config = dict(
    n_head=3,
    n_kv_head=3,
    positions='rope',
    parallel_block=False,
    init_std_o=0.0,
    batch_tokens=[8192, 16384, 24576],
    train_tokens=80840000,
)
Each number is 128 + 32 x the weight over its row's rms, rounded and kept within 0 to 255. Layers, rows and columns count from 0. Numbers have three digits each. The size before them is the row's rms in percent of the matrix's.

# k: layer 2 attention key, 96x128, rms 0.181, rows 24-63, columns 64-127
# q: layer 2 attention query, 96x128, rms 0.208, rows 25-63, columns 64-127
# v: layer 2 attention value, 96x128, rms 0.17, rows 0-60, columns 64-127
# o: layer 2 attention output (transposed), 96x128, rms 0.183, rows 0-59, columns 64-127
k24 085:126159106110106148086164181126145156073145176117210086113145138166085126125122140056094093098143105181108160116198119188131157135109160074167102158089073164066105124108165074075145097105140155
q25 099:190107135138118158129137098147164125145161138129094124082109136171125107151156127152188147154116102152067080104136106171119121123192203126146119104127171185062091108112220147146115133101151181
k25 101:161163040152113143182072073130082100099132095039123127164173086090158168178123105134125123112172065100147079138112177131125090128140090146169126137120133152132130120100176098141089174146087132
q26 115:109056155133140133071111073112154090141154102102147120118153153116135085145102116065187168127068115132154097125074141074139140120111153156135146146201139120143152094095103139134141113110137139
k26 107:093156188190154129052121202140130121115130123199103156169185133110092105131131104161167171134141126127107102136120044152139092073103164136148099116151111159145124131105162141150108135122098093
q27 128:125114122167149111136092104103128042142103127204071150117169201046134088141100173118168110116084132145107100062121174124129153155094141087105073118156148102161132114110153117140154171111131129
k27 088:166172113138139074099143136088150101089112162141133103187128151160070146123173151129093127111148113163133148102086101179069108188105169084141145116083139141144110144074122080087149117127114134
q28 135:115155170065172083159087138140110149106105117103152082198105156086110151137113173112077096105132131073171131176074140125092122138167162166149120142131114095163094101159165109110178113159125099
k28 100:128170136180177098085112190181118079111120099169128138155143135130164090120151118130177161179176162142146157128153115169142087086110184155112181145147056137217157091091132149128091122115129088
q29 082:113165154144150173141125120167110133129110140115133123142143141134126138148144158147095127117143100156090087106119103166098097134145112103151125112116074161074071107146144103107084053085141215
k29 094:123171052156086133106127099153096086115118128098129082097115133091183163139171092136122085166094108103114171104131168128148109104123096186117174138091123196130126121153087153122114136117100126
q30 092:156104092176097127105124121135150111101119138141145135126103120055084116122117093194151138154150146111073127090096161153118147189102099122067103112101059121154144190084119088115118155097103130
k30 102:162114103132136159123129169117156120089147117141178134047165136192144113137089138079068099099095151181111140082157131185091152133205134071129158112091099189075176123142068112072149131091116160
q31 108:128173202113158147154103134112141135112119160166160101163130179155147132145131199146109076103137162087101124141105076177131154083136209125177112117119089098119125080145187108132117072176088123
k31 099:088117080069114108172115112100110098161152095040162143075067133105120110129157124103091150081145130150148145169183147095159140112128129189155197173197118118121092113136120180149114127140115101
v0 102:141068214084133092154143114122138135120131119111132154130105137134142177123136132133121148129123115170169119116148151130139156166118074118113144144105124169138114141111141156197122120164104144
o0 098:082140157205105064124123140154166171140115103079051091161180082099100131088138131078097151115150182152101127108105056156102143118130080103143138168205087110160174137119086130114117116139144084
v1 098:066193051094147112111121094121093145108150108115156127136164118072141118120164105231107125138143102119076148138140101127134136069141086128155114150102067109114152132167096059097105097126124173
o1 100:152128137090111181110137179119112084097137120110147137111161097115160099142109164152098118100094117073153139152145190157184124070118176128151106140091097182103136094127136175113151151117115193
v2 113:092093149095128135080124246129140087131119149147123135117101143077125152109165134221108097113118135138125123142159197068118122182112079150112111146083098136107155118139155111115147168147119135
o2 108:084169053118147149103165181089144169136143097100185155109138085110138135113084088088128155130128119122177205128132127154122164081103125158185164169132129106061160102151148174146176163099095140
v3 113:142157181108140157066108105101135109111146120130143151178223103067130109108135137150038084159113123118122119132132112103120127109147121107172119166123101117086162104177131136053134169125147142
o3 097:156172042148148133163103139170118146146184109150158147149121130106123133130157132109143168163141147170123138125143049125092184096092093090167160166098094089166120166145179151092142093119169109
v4 099:097150057151129135119151097122106117106137117094151159092170119114159118135160120086175103129132150149153119099126104102140171160105151093145135078216075105234109144111110086097201076144090140
o4 098:086121127144158128164097129129128104124157146145141093148120105144100165138148080135135131146135115127090077146070123173169145095140116083122116110072145133133101086121095124126020118066114054
v5 097:108178136158137149110141069137129067113134139138113160138191132111131118144131139150204118130159149130157103124103096108121164108151132089146110112213101118200113134106110109105177203130132126
o5 091:160115134191124170140075150121137052087160099164150170141087139109148118148123084180094134156146119155106069097080121155094084131140087158177159087109153134108105118111152162113065095095114066
v6 082:182127113127133112092118132112146110113133152121146116094169143088118087118080143157097138138117148149173105097137123061147113114119135187121133079145096210080116152113124157150180114116178135
o6 087:105108120187115130126102150144215077131180149147093124161106110127150118107218114101132074142107102129142114096085138148118156071065132053105094131103143098117128069135121151085129131128114122
v7 083:123111164115140142155146134116140173130115109131133128132145136174108188122162177051086074100132098130089120143119140146120100132106119095137168166106147107184118119110162090122074108129125152
o7 098:117132124074119080120136124102115166143104130106166145104151116121101112112114147116109164086148141141172180140132143137110128151108135162082084083167144135171140159152144135193213143104123120
v8 105:158103174131126138169140150096137139142137128131143085230204142165101215125100131163060122130153121122168123133124094095101097170100179178116149150098190097172117137096128135155140156107120121
o8 088:132113119116103094148146158116063152133137149153091150055070124100185098112067156160179099173087133153153187159110148089128114065137135137146146124142092113083129137106143154165121132178111148
v9 104:169129121095158151191098144124132134133115128167095092200163139138156126153093151148095098117117122100070127169110112101130089064131106132126110139081160151073137128146168145107096103090192160
o9 099:154125100121128130097155136133129145139144145137102135094155137119178127167092178160173125128145120127169190142144181110156116102093135134111135117058119135100138124177107097144193115172102140
v10 103:155079083154106082197155096143116213152122136125100105117069125179104141136118116102151191135116093126120161145096108130117108086142159159112126152116189107137124129108135144166044120096131132
o10 098:141108170070128081113156155114123101095062174107088147125126120152144100114101166143109089106120142115142143111141206080112077175124188139095086114184177128151144126122082111146141141169113201
v11 089:160060129105129089127156231127157174123135149116148092104081120108129161112049106177099113159123121116163150154134121097091078173137126153089145124101155184096142111124131123189134095099158136
o11 095:100134117087168086091157139106126103105147088149110156120097103155152092072105164121156045116114096123155094093148218149141132108144134149071066124138146117061143129143127150068202198155116147
v12 091:142128135076130122161112168161123156143099136154089126101075137116139095150058132190098145115115130104112145161103093094121151123138160167114107120122215142127143137099121166154125082106152127
o12 097:171134118059178171110121155120126094120110176105132158123143162174128136179111127131123114068144113133176152149173199105182086132152169150110097089051174171105158140163167107143161122129109158
v13 098:130103172146153120102132142088140134121122150128125133133120137161099103101154151122181131177113133129162117083123177173120114101106102160094147135186089188092106145113112140159133159122144078
o13 088:092169110174110109136139101131166109122158129150170076127112116177182133139169088134120094180098133159110103114086045203118145102164100084112137100189128146067126121140146125080139134145193098
v14 101:153124137104152134168168073130108182156112143142133118153095162174135193144060162151115123132175106134108132146110085169155079143106142130125164105111174132152093114107134147150053112081129153
o14 089:122153198079153098185109134123117137130146084091116110116189176105106106170139164105170170149119131167121157106122187120123138076123094165110089159134087088068137136170125138154202115183139112
v15 103:104174196192120138042122173155136052103139153145146132134154119102135116111119108092121133174128172120172137136138172132147135140145079138112118114089167187056146109152110139123182153150111092
o15 096:162132094188125178120070009149164124106166116132153117142091169161147130148125059134147120142161103125101076149158123187142139121118159150162165135153101142110109166093161168093120146133171136
v16 101:185092189093143156100129210124162107133102165124135123087124157085123155128070131168073139118132147136146115121156161084107083218118135157104125119105117193059109126105139154193169176121138117
o16 110:068140100150137101110145139116140142105168121154154104154072109181141115074129122103163098128143103117201176149156123124083118083143119143112111120098096112086144084173146110128183141123138137
v17 101:152109119082125115183132060149142167144122126129108096162125139184109153133129161088062139111106099119096120164121121158101107141145194100141135148099157069174111113136154083106079110102157144
o17 090:120091156074131113104170170133140128178109149110098144135173125070102066120117167134217137105132159144194159158123170087103113139105174169054095123117166114179095166129100129208168138143124142
v18 118:137088176149127126109141158132126117128105127132127139077072131133134113139099112149192147114131149157155126118141150097136159177123113163120101091134151164115132129087144232204177116157097093
o18 104:077134104162127149124056127155130127146123138114132094160111163192124147122140094086086087116141133098115094110128118119160120129163113142123173078142149203132117139140072114096086083123135107
v19 092:087163107132097079089146208125133088104122138137157127081048127153138078115117113084211136124133150141152135109145179080140164122098102155095119106076177147141145166123120151096190057135135100
o19 090:126141118211098140073134157123161130082160169084146156186172081144152144146113123123090117145096101183119048140166116178142131134133061097056113150139132158062152082127122145155171131113160123
v20 101:177174023154103128183141103128162181127131108115112110142107128176107145144147156097097164140124116128136122129131148120136139136141089135160146112108158194106121156114141158122087059108158134
o20 095:133076126197099097138134087129146165176078102126112135110107110081109168113157127116121169144107134133155109127144175114138110131110149117075152191198130111161163120090123157102132176137145125
v21 098:195182110157136190108115118123138102096117137129111126146182139068137107140078144175097121121126141123092105155135109123138114111134124123151099127131137177068130117148120128088123130102167145
o21 099:137100075195113171121085105143132115103140108183123134064104167136143154127162118098100092106128137152108125167163159160129103129110102138134149119096132164089152111150158155109146095093099170
v22 098:192112156100142141142126137128127108134108122135125145105093152106119161144084150187090151115151118124162126152139095160124112220128152113132136123136110157098116107109108184160100109120138118
o22 095:120111145113150177057103141156132115138170135161152103088141149153081135151098082121123121042167119087122156166139150048137106098102145156046113079046179139109157142136135113143154163073098091
v23 109:098125185111135101128106180116142133143117121121161130121059135173137146086111128150103107131173140123120141124128164186108084147112102124090166147077086149124141125147128143169165160148122124
o23 091:165136161079161134127125130152108162140168112132132115129133169123110130149098113149193111104140148060140194138148100159147164165136187121151127095136169108119146163107233150121185146124130073
v24 079:141050137102107101145153123114160191165141122115119084107130139152098118107148151060085135154110095128128137159131126117079085164105178139135147155138084092176128106114161118167073145096155117
o24 099:112115114086146051162184143135121134165157155149094108112119074144132077125131136133142074138106069157171168162136186117096103146155162136054093120199119096119119092175168102150190180112130177
v25 102:094164196151126157019120170132124066117145155124163144163168115082122108111133092101119081139116145114159139124147147099114151159130143126119112129131124115164146130117116099073178180150119100
o25 098:138160127209129163140108127150112124087177105165126180139093160116188127118179076134130149171149084160116085131130081193106155130122090120192149165135116116075113109114156155093129139095097042
v26 099:136108093146112088142119199125152143151117146134126096067108147174109142119101100098148177133110115125131138153122199128132121149118097161061131137118158187086127152100139147165113166124133080
o26 096:109153148108115096090180143086148126099137140070145103133123076162157138107076190097083111127095131130107144090162127149129100090140156115122142108181095112120167145091126126152140130225158138
v27 084:143043187121125098062146155125125146137123151122170130047125153158118098112078115096087116139127149142119141122184157149117145192120123156106138119132074125109122143081161179194185119137118075
o27 089:074166123193155074160096105157133149100103119171093126148144141192187118090153145063167104171086116123126132127137115160135129109154114102099106167222102104091107169140134161145173107122173142
v28 110:113116202138123127131115046117127199106142125123130117144136078140138099130135088180083111152099118136134150161137069208091124078177115106129137151171112106056137144179098127106122128114152121
o28 108:146067165158126155156135131140127169142115074162100109150100205114125131117158126134089124107108152145100114136107135155105162161123169058126099115146129108152084134085100068118122157099150095
v29 120:131148117068124120163099121135123148166130132128117108128135154157107162138137132153076112089150109113050137139109136138113122174113191123113102146125110072180124127123152096085103129096122134
o29 119:145115192055168090155178167122087142142114118135146122100169124126105090162097132107180174090119101132160216160126147102117127086140164160146080137080190109116138138167141108203167110094101154
v30 111:135122144180110136077127149157152075134133146117128128069170145142106116128128137007138127141089139137145093110119223066139163186119155118089122112155166093196098158066145134127197166148090058
o30 104:107139102132146118159187111142148168106120121170128116136109163130126104102157048114128170164102131154130119143071082123124098148175118137112140120165119131137089159145071131108072110103141108
v31 094:163116069151138115095143124117131098115125147120131171036088148092135055128055151067150159136131155141150123103143186147151126110135099136122146094172128204094124117111149172135180100142119104
o31 095:119149065106127112132150127158151096118120162092114086162079080194145147141154125155147105116126123124122052074143139127140081110137137049100069097090093123164110199169140124117156103163173150
q32 091:109204106125109172140097148089117148173119165128169142134105155144101150143102101126130113141112142134096144091148130193129120091068157096083154060156117087111088172116159060116124085117159109
k32 118:157105136129128106153078108119106143154116103159085122074164152137114083109076140186158153034128094181108144134141124109073179124215160177167108177150095133108193106145105126135148172121166133
q33 083:185092082172140064188138115130092094101137125186106153165116097085104089125100137108108185147070109073138153158166108104144133140161135166168144132129167173132130094108133168132059093128106133
k33 160:129121122104079104112191154171074151065182085105176174124071090133150144088122115117142148145073087076168201162162111157192096136114138144167166157119114128123147095161111121099099094189059166
q34 103:086165140098139157104105152095170171166118161105160127070127157136106118145146135115138074110176200169108114112091132177105161091086094093083125124119070104107123175109166085132185126122167129
k34 142:125123124182189168149086108088163114179050159162072129126165158112110098216147169130133117088152156154138049093082117137097169106111115121106100096146137126127116144117153121149110181097161095
q35 100:154135066118141152145185140201130201145094123134126153152134158163094090121156046198141151135167118059103125129147083134065112155180161133103134053122190137076126132133162146179145149107132125
k35 103:121115136147138172115153193105161163072135111150128169084160127156073053137138146084164157124129142064126120084183098145151094082122173123138100147115128173095110165092159152104122151169121140
q36 094:121158092116146167162127072131118125107146120155109119187116120106184065157145160106102138135101109078125159141136161153203156090136112097109122103188165115106144074143113164130081167093082160
k36 137:107157116116123145135103147090196148183113195140121075114123191156067135146140110119128095141175188136108107101071155101086132111109132136062091088115170144112097175140184130155185140099182104
q37 089:148083131134113087143172095166095090068108124176100143162110104103161111101099129142154162142071098085170127152155120069144131141200172169193143157146171153152158101123105170134077136142087124
k37 075:093133132061101126060173176127111117117224107086155114092088110122172138063132066106125100124094116115129220147204082142157104168126122122136140132138112103110153111133113125101119104199076147
q38 075:133083163158116119175160119161081102081148075179099121157125120103147150085113153162075218184086088067149165160164142092165114111160119159163166140150150138160162074142116160105101129134095131
k38 201:141112133092076089119182133154083167068200077090178154141094077137160149055114109130138142146103085104162190181153125132176077131139140140176153176099116124126153093162096138122115083167091164
q39 098:165180100176147104107106213130103134120127166123095161143166144140113077137084074087125131088119116158185179142194107173069116113121178137153148160138076166136106162107070083151087137139126101
k39 107:084084171120135133142154137224103081153112124147094151129090125110177143133135124127135157167117138153103132097161162103123114116124147139121177134114170117164191138117094114179081113137119163
q40 097:121163141101073134104134137117122129159125124050142114119201029056155118135119066097180100125147103085129115149181173135156114122101139076108116127130145085113130135114127094091088079074134110
k40 106:106125079154109089172026098095115110182189138108145120107141161155139170137172134148130183200176115126094122113157161072098150147131154123116152167122080093134183117129152087138145092143121166
q41 090:098143137202152105161076140080153025132141096145109137142165127052185140128067156067153113113112155182126157062153206095120080131110108119106105128151097128172123130136175129127186132117099094
k41 088:137090125147137123136094103158113093113140105094095142091146098142131136136158140110135124072156098140096128174054129081121161067143057149174057180190137113103172076085114108205098129156116137
q42 115:146126152119155170161086173083138088103115137154082164149175162035140098110111211121163081108096147107172103114145129146131095185098135144125073154155152141133143117094149111139196207135128093
k42 073:184159179128117121148088128114110148117128160176147067148086167134132114127155139153125102139189130175187182143082100094171154130096176141163168145115093064213127140140146132188137165158095092
q43 097:163106092076144156180167118136113204112117114125113147142125118134127059140166122104103191099107124109144126174137050144094053142160146103132123110133147119088118110125179153139115107047108138
k43 104:125125038113145168192143115122137133148130149151088138165099124160127192156186128125165163167106079059149156097134102083146125135109129141113181141106172105133148149142176144178150118158107145
q44 122:128108180163170127134112124077103099116117141183119158066140167080125031108116130071141113146068148161153145073123144095152140100102192106114112115147099097185112105131121154141140146088147124
k44 091:091122078115146134163083127153100133169088122090093150179104098101214142105149109126145138121132139152216102157098088125131111151137139128120049108105155139184125157057150092120101136194148114
q45 100:135102049137186118086149142158169145105139151080148122105141148175156115099199105120197134141127072150147084135113116106109090110089131220138181111097124114186056130153164141131192105099095116
k45 110:167160160134093132113156176188116155074116104164145141130202095140163064151120139076115086137123110099173134140212082100183204094174117145186090119109097160128181136129104166109079157132121130
q46 118:148132094164162141153107118108134064141101134186077154118170192070122091121103189131146105101104142126129107072137165119117151128083101129110079099155139134156106139107167137168170184125166139
k46 093:124100135111127149121110154143135117114095102153106137111151129148135051126175130145114130089164147175240139136153083154138151132163145135174076142112111146200182156045107146076120203188116109
q47 093:171176096142077136104110140158064153121156143091163128112150067118134107125051111141134107103168106061129101150153193139147140100135082131143131132138074097140145173101100054108118122187121147
k47 109:129154079122104163119114107202117132111116225129166130075158199141101168101159112115099142155167154154113113089180159168098159164113113126101138095119141085190139135151118139113172141151163157
q48 093:167115120158100129168096115140070156109144101099206110108159118201098111089119102179148093129111109079113081091097172137147191083142111181103153129072078125131171153159153097143139136196109144
k48 092:126187133105115160108186141143143196094097135076159100121171137070117113103105114130101084148185143179175083140208125120103169197184114120143098085100172114131089146176050153077149106094157125
q49 113:129107132120102137069165125156117202097142127093149129101078039197113133124154036137118127138153116109103163175133089158134115098140139155152182129101104150094133134116075143134088079137125110
k49 089:167183159104126092118132112077133107110111116170129064167092132096144120129080128096103116161176166169187150121163139141099104130085203111115194096103107095166099111127134098107082110111124124
q50 089:114130129117128109116131137110135155120090152053135146158121118075145118150085107058167075118107121155141184106163139158095148140086117160119150141143122161149104156095049108106163103104109081
k50 088:123103166144134118135098112160086099189107122158097213134152155091209103122155189104128169152143123133093072068094148140091095113116146130151125154162127101134167050139116133190080164160036176
q51 096:107157138125064079119130135133086148126138128063193091150090062131122128138155110112140181147140093100083143152114111089136135115153133154123157149080119094133143096118121090065133078118088096
k51 099:170194083110120101204110100168110121105150169092136102151114128143142180136116194132119142184144113131104147132120217111094128150128098125121209137131147082113122095173082102138124071058156168
q52 108:108149137111100129088162157153106205111156121068195115160091055174135157139157082164116159149132116097121146200135086124114117110174122149143169140123089105107138137162108104057128083145100107
k52 083:104121113119137092157145124110122110136155144098141140122122122109142173105096119107138138205098143087066114109140176126089096106098081135072204111112162107087085117214152149170142078069119153
q53 098:110157181119091071091129139157087129149126187112161105130119074117140060089074104138175074155095126079078123147133163138165138083135098102102152139083123113142150110111109095069137130131123121
k53 100:154222169125051158074123149153092189110103172138173134137174170076166130154152155089144123157153190113149100103091205192131167191128101129095101097146099134132125136124086139070133132164163172
q54 118:179141154129129143151181106152104175099125130147210120199096157186121114137135077132064123134123111100105149122129051148131103126149164117109157098091130125080118148128104172138101100100083139
k54 093:086132143137111148150205154118144128093136139177094158138104140092094116085128138132170217173145145098140066131111122123168071161087125100122172157157176139114048142103134170157158073047155105
q55 097:104133148121158155134161137131098160153129167102119172144055157119093096130168207131162166121161073126100127167109078127090118135125142141162156187113122110114116062094066110092094122080083124
k55 108:187174175095090123142171143179077154143064147202107151177107134119144146159103148133090117165112116056124135091174157191134122151149098130184142118080107199140147096154121106106097143146124180
q56 102:086209145178146134113127126175125064117121122132158145133115184133176154134163078156181109143151131123129183111142136100040138121118110150126087101136160102167117159142120113150168141174142131
k56 109:082099205112166067145163169143144033070140137093090140038119142141113083067146124106115123120111171124099098145115142119077104103130088148131099138115125169078104164103137134097132103117135133
q57 094:195098119063123123196140047127105216126144118077167111131102085162131130128125094183115160158090112115104127137112087104101188152157093107102172117052174127083133148126134117081097029093129151
k57 093:136202031143186095166136162121122173168147159126123148149119147129130152172149151165135144144104088112165096143164156162128144200108131146116200131117137122155103132160130122077164118094110150
q58 129:122130141102100149107161136143120204113163118049190110140099048204131140125165064162112149166147119111147164186135082142122105098170125165151182145092108141110142146144078119099102069133118113
k58 089:170101120106106159175102094179134127136103124159130110115073167129112108112087163144112131179123132112100132118123181115153206078122128170111140142138141066142159077186059148148141079110133139
q59 099:080098184119070116060167159144108126153112101123199095122133069100139116118255131107157100135123095073117123148140121105106144142127135123137102163110110114133190139163151089087146110131141136
k59 104:100142157098095126142134120148124096142140175082124110112169137109114134092151127187132102157146175105076111041083141082101158158131104114101124048093104123076119153219099109177176088117113134
q60 098:147143142095089174136159142122073214136120181113159175122113061149138049125107067158138145141094153098130163167140109157144158105175136139111154139114068153081177153167103105081079111122153093
k60 093:123152087099149119176142115119122160189091118108075130127076125091176173138145135124125184201106168092162118114164186135091101183064145142089132073099175053162112151164096140147125102149121143
q61 108:122098167072088130072135136195123201123153120099199112116116083179118153096175081179133171145108116088120122186143084144119124139164135113131167123059141121125163120137107110120106063151123162
k61 089:099168113164114166104166134076153128118177148120161049151168149141106126119115077166125100152133200105142131123152111140143146169094148122072174070119145147129082187174134103083204122073116097
q62 100:173177130100125166180134099092100114077135127152114163136130137168175067106101164146098118122132164106172123106145169119202160121153135121153086108155054123119191166135173141105120122157138141
k62 112:131133060065142168146110134118122183176090168107112110116129110131136191142160098117140130083148098174153134125150157184109085213150130119158101126138162117142155145079163131140123138131156119
q63 104:075089100106159084100163090169133117095131089104156111150154147154121155143158161068110088103096117127047114150073097133110078068101071121158153140179114138116081087133144133177228132137139129
k63 106:118110195136100149138125085074129117108141131119116191165191118134159086123141096084155071135121105124203141122075082109167117093147068102129108112118122160100088118131157167138107121151140150
v32 108:156110146133170128174092192106094103134112132130122106109089156092170096116079135148136090125120153115083159114110168111100139057105144163150167143104130108162111103119115155050124154125103104
o32 105:124163117125155097147108134151081108120116123178066146127154128144159091128169125107141154135106132145091148092171154080161097129140066090128125104144139093173161112160125169072171167197136073
v33 135:141162131104110107052137138114119118111138151119142146124148110138159124107112118071018107143179145147135104120127158124092125202142182111144133148081087108187147137180123027138157118163132141
o33 112:183092093099123115157167146187096188144080097126149117153101156099111124088123116122157136098094151130112162164075083130115125118122105098093154105168120139056136138104099109146153109152048191
v34 101:053185125155115158122160136117119097103122098098150107172130128125156181147240139138155167137140143102114143121156110163156085118112127073133168081188158139131139146086137113090114087119095125
o34 115:121072136130134141135108145085127120106118185101157131122125168126166145158100154200156114147101122077188109135061167085113137132110159172142163126085085058163103095150159139158124102109177114
v35 100:117126166153113144151112083080162108115151130146108142094137137147125125155128144143185145150161155158057112143093139131109124115128096089118093147145141138044151171167194084118108136135113129
o35 120:138152113113089148141102104101182160148072145089100138138044113096138132206172088104083163146140143086090149170117160073125145175090128166134137127163119140124139126146119079147114113095127159
v36 114:142107155157159133126117142093107130126093111097132169134174115095105102129087093149156131116154153112020138123090080108115117094073144163145112135109117113067117112116080094180139099100075130
o36 106:179080111132100148179101107097170147144146161146058130094152089092199163073165100124139121124115077081085101183110128102137121208084122138111140110198141108131177165087130166059153097111126134
v37 107:135149120161169144161118154103088143126112107097171091117126156112162142159169162187118122120091144120170126126123033102132124094120185156152184113140135161170087145103083158140094093086118135
o37 115:106141094156156073082123145088132129138140119177117108089144097138174122198203070133128149093149103139076141080128150123114082124076108180186100155105086053212121148119153127064177122206123106
v38 123:066145104124076155045142061100156106111134135137108134151129120119167096142183137097123114161129110095149124158134142097120133178163078052115108110174144102103140128154192085111111156150085138
o38 115:182109141080102174168142128154115107168139158014159166125079148132089154119126134171074125075107156134139122139089115151130131150136150109150128120067113127099127183150083086164139129128089139
v39 115:091206142104104112090127101128126096134128132119153110114112146153146146100113170093092076125179142127125128139124222142117114165112135109114142118144067156185123110126127113050158146192117118
o39 110:167172131090115098115134118141087066083088133168065102107107144170127131100136114133120101127129150099155187131120086121046182105164136151113095160168167092081105120148175103133129131104116104
v40 107:101113130150140153202121122096102103112136116129126156144176147119155092176154154125080139141206122145133130109109046125114126130143133082131140164171094106096141163148136101051060174139101154
o40 109:140104142135114154177133136153091135135090126177153139123082146060144144170149143113077145128122164097156097155179138115148131154075122219165141157100092150163137067164145069154137086105153152
v41 094:060186154156136154151117141113090119105126090096142138149166116120177121157195138159111094125176143113109147121102057109139144141098124076155150142170089135134127172096133056078133092110102137
o41 105:160143119119174145119151104113080149149099111157098122085105168094176160132175141140120098121146082096194118114039173070191139154127181204114142155102082125164124101169126143145143075118148126
v42 121:075124147131125101119173135170115106125154090135160078119127138156139135131192156165066098122124131123152110159107042206136098164124149057138135149138093123140147163132125082100116073178130157
o42 107:122134122173107149098113060112138149094135115137136125203134204078147142113112155106108169078155110114219133174073100131156142063117126172121150154091135099110119079151100077134138099111170149
v43 101:082088084156129147108140055145130132116113148112139169137126163139176039162129139091118137109144111085138148120099106147149147197131116111118128085167074056124152116125129090189085107127051113
o43 096:117161091098161138123046191161077108113083112120116075113128153105115132131128163126207165085129172079143066154093111080172124100098100176146128120069116190058087103168110131144163113120107143
v44 118:055175162110130165157143099120134123096140138108107120155100106148155171126172133139125170153130108103073118155140114116088092108177121065132141124161134098108147130155159139082114177123134144
o44 105:082101128181093150185104075101131075140114110029130122128140152093116129125177119154097133140054131125109129134102112107108087114148109111111157124083146141163140139143113101186175111131145109
v45 114:157147113128134179125093117117126109116120147123106183181081121131155142119116158139108173124157151116112144102160131126151138165148162087150135136143125168109131112148122069120122087103072142
o45 105:192114154127155128128081087141136106155026152176160115132128132141139098150107127144121073153119171145134147094101166120211175162094128149121116172128097106121136102047141128099156108160131177
v46 127:073123074159123139125170122183120134131123107112140102136113136127162141126164079097127089123087111102180165131148094146143114118126120114138170098152157099200131112097119169140121118103110121
o46 110:145134138128155120087076194079100127176180137128166124166113173193160157137108131128136134147102125124129067133124170106119133120132125126136103109128169128123114126152174166175105160148129112
v47 108:130085083088155156085133121143116152151102181128120132078132174103120107120116167089167088084161116130058111134167154135144162157122102132127093091129146155098132060119119116184117095082123128
o47 101:113155166098125141126091081133145100144160073114099072084144088166099099163057144105169135082093165095111122133139130171118095135169141137141128161132144139051073099104061123143115137091149146
v48 099:148092073138156075087126204164136100155122133126145131126117146173121167136109113090092110132133130144199143132146133084147132139118102156101147133086118151209105147128146229123107128158124125
o48 102:135128139110141143039129224036126185157103130191090177108131132117141183112065092126161155148116137114118134096152145158107124158135145083166108089146143102149152166099106119152131170147128077
v49 126:103095132106162166086119164169138136135125130094178086125132134153125136103198194133048076094129119126086109168116101077085133193132134126164142139081123059138106126165104161138158104142089145
o49 105:107141138118078090119111067110117135124164098132125134091105102101170144097110101150149138158140112202122165080075077145078160130055104136140106223175134119156162125146090091117162138140126155
v50 102:087151143187117130098110105146160110133151088104160126141144125144145150152208136122115129137131148126188114148114067100126091139119132077132127132167128118146122164071170103082132062175106133
o50 113:124095133136086209122138150055131154080079156143186131109105135081156139122166120196154115112167132145182088127099102122106119164091143142199130140116095131123101153118104095107107150106077183
v51 109:176117124096144099102122198186107163131115143160106127098082130100097136128108150113103140096095102170107124134140109074138135151151150169124139155058136097151129108136050183197126127084162141
o51 126:069070105167109102126156146151125101148159105144140167167121118139144132105130093106112143118137160167111140106122103124118105093107086107095114137133125113175124169121151186093126130134076059
v52 112:120151132156173110150149154105094116127146087096169137072151150086134138155170153141114117104107135124121090125089052141134101136103178133147147167134061120104095156085083094049112040148109163
o52 109:115134077119067121142101107141160170123192074153122117111152130156149124052167095155097176110186140157153112118120174080152091117090164190115138165131071108140114097106141118084088085129156125
v53 121:155102090174126163205102129102110122114134103092137167146136103146136092126127095153150144139178143110122145083129095103129125088111130108121140144154110159093140137130107096158095111083110138
o53 113:146092143095143140133142108141099175140042175166113127116106115082161117151157171123110116162124029113160104138107172099156196136085169163127124165101145070174108148074162148112149098089145170
v54 099:132242122085122137102145164130169139132105140113095141125130143091106147106180128121124154111110097117046118155119185116144110122129083115142109112096168110151115106133150155127134176157130151
o54 102:170126133121091139127123161096169100105148091134095149052128097165121128082145127103130108189113124148145145145145082134090185128097174150158116095175135115123168183077105136133160132176105095
v55 117:174069139128177075138105156166108167138126129105126126099098136104107112112086135188133082107128121164110116114113110123139131141118165209128122175063099109101110114133070141208159114118152143
o55 112:089146132134138113099142099100139148112146105143140101101147112149098142087135100089117171124131127184061162130138171125148124142062086087150085173150125132123137167089140169041093127125107145
v56 134:157055152121164142112116172131101128130106153128111173106128132083106120109027169111131098124162106135051116088125174148131143159093130170139131152079099077109131078175097138163102167124092121
o56 096:128136204091115076173136111135112151141103121166125103103176180092104140112132163089161164110139077067098125176142091132069155101104101138090163131144169152135179088126082114106112111118147133
v57 090:190143146069090127052098161118146183114128155155113112135099112139101149089122149123140107133085118136091118141140246150088138137125133197122104145085151088134135079170127132129190169140122130
o57 103:107141129133158115129149091123160083111142141075066122126124136131104132145101136160158147193145145164121133121154093161107183140111117068099133115182169157141132172093149170149119160161045122
v58 116:084190154177092103069145098133108083117142103103172123102140134163173143138187161122128110132112161091214142135150172143164107132078153101137157086195153116164126142076129049077150096173131111
o58 105:061094073100144123132121159138098089073134149127143123125160215148180102154224110130179098108114128056159185104112113096099079110127122156104151135078116132134074120156148087141120107169124117
v59 107:143034150132108125081132148121169134124148117148096176176142114117097091117128131160150160139158096127185109131124187086123149140174078144125101166133172102090186121145180105191149179159132139
o59 115:140162136132122178134147201113095101130105101045149112115098126080062153119094168140093075151097104160133116123162047116111169104154120099110169118091121143097123122130118106115160155181159171
v60 100:132147164126183123139166200148106123141114135095152111139118168091102161117142168084079122091120113122091127093155116210159120140111148152136163099090081114191111119098083154105103091128083138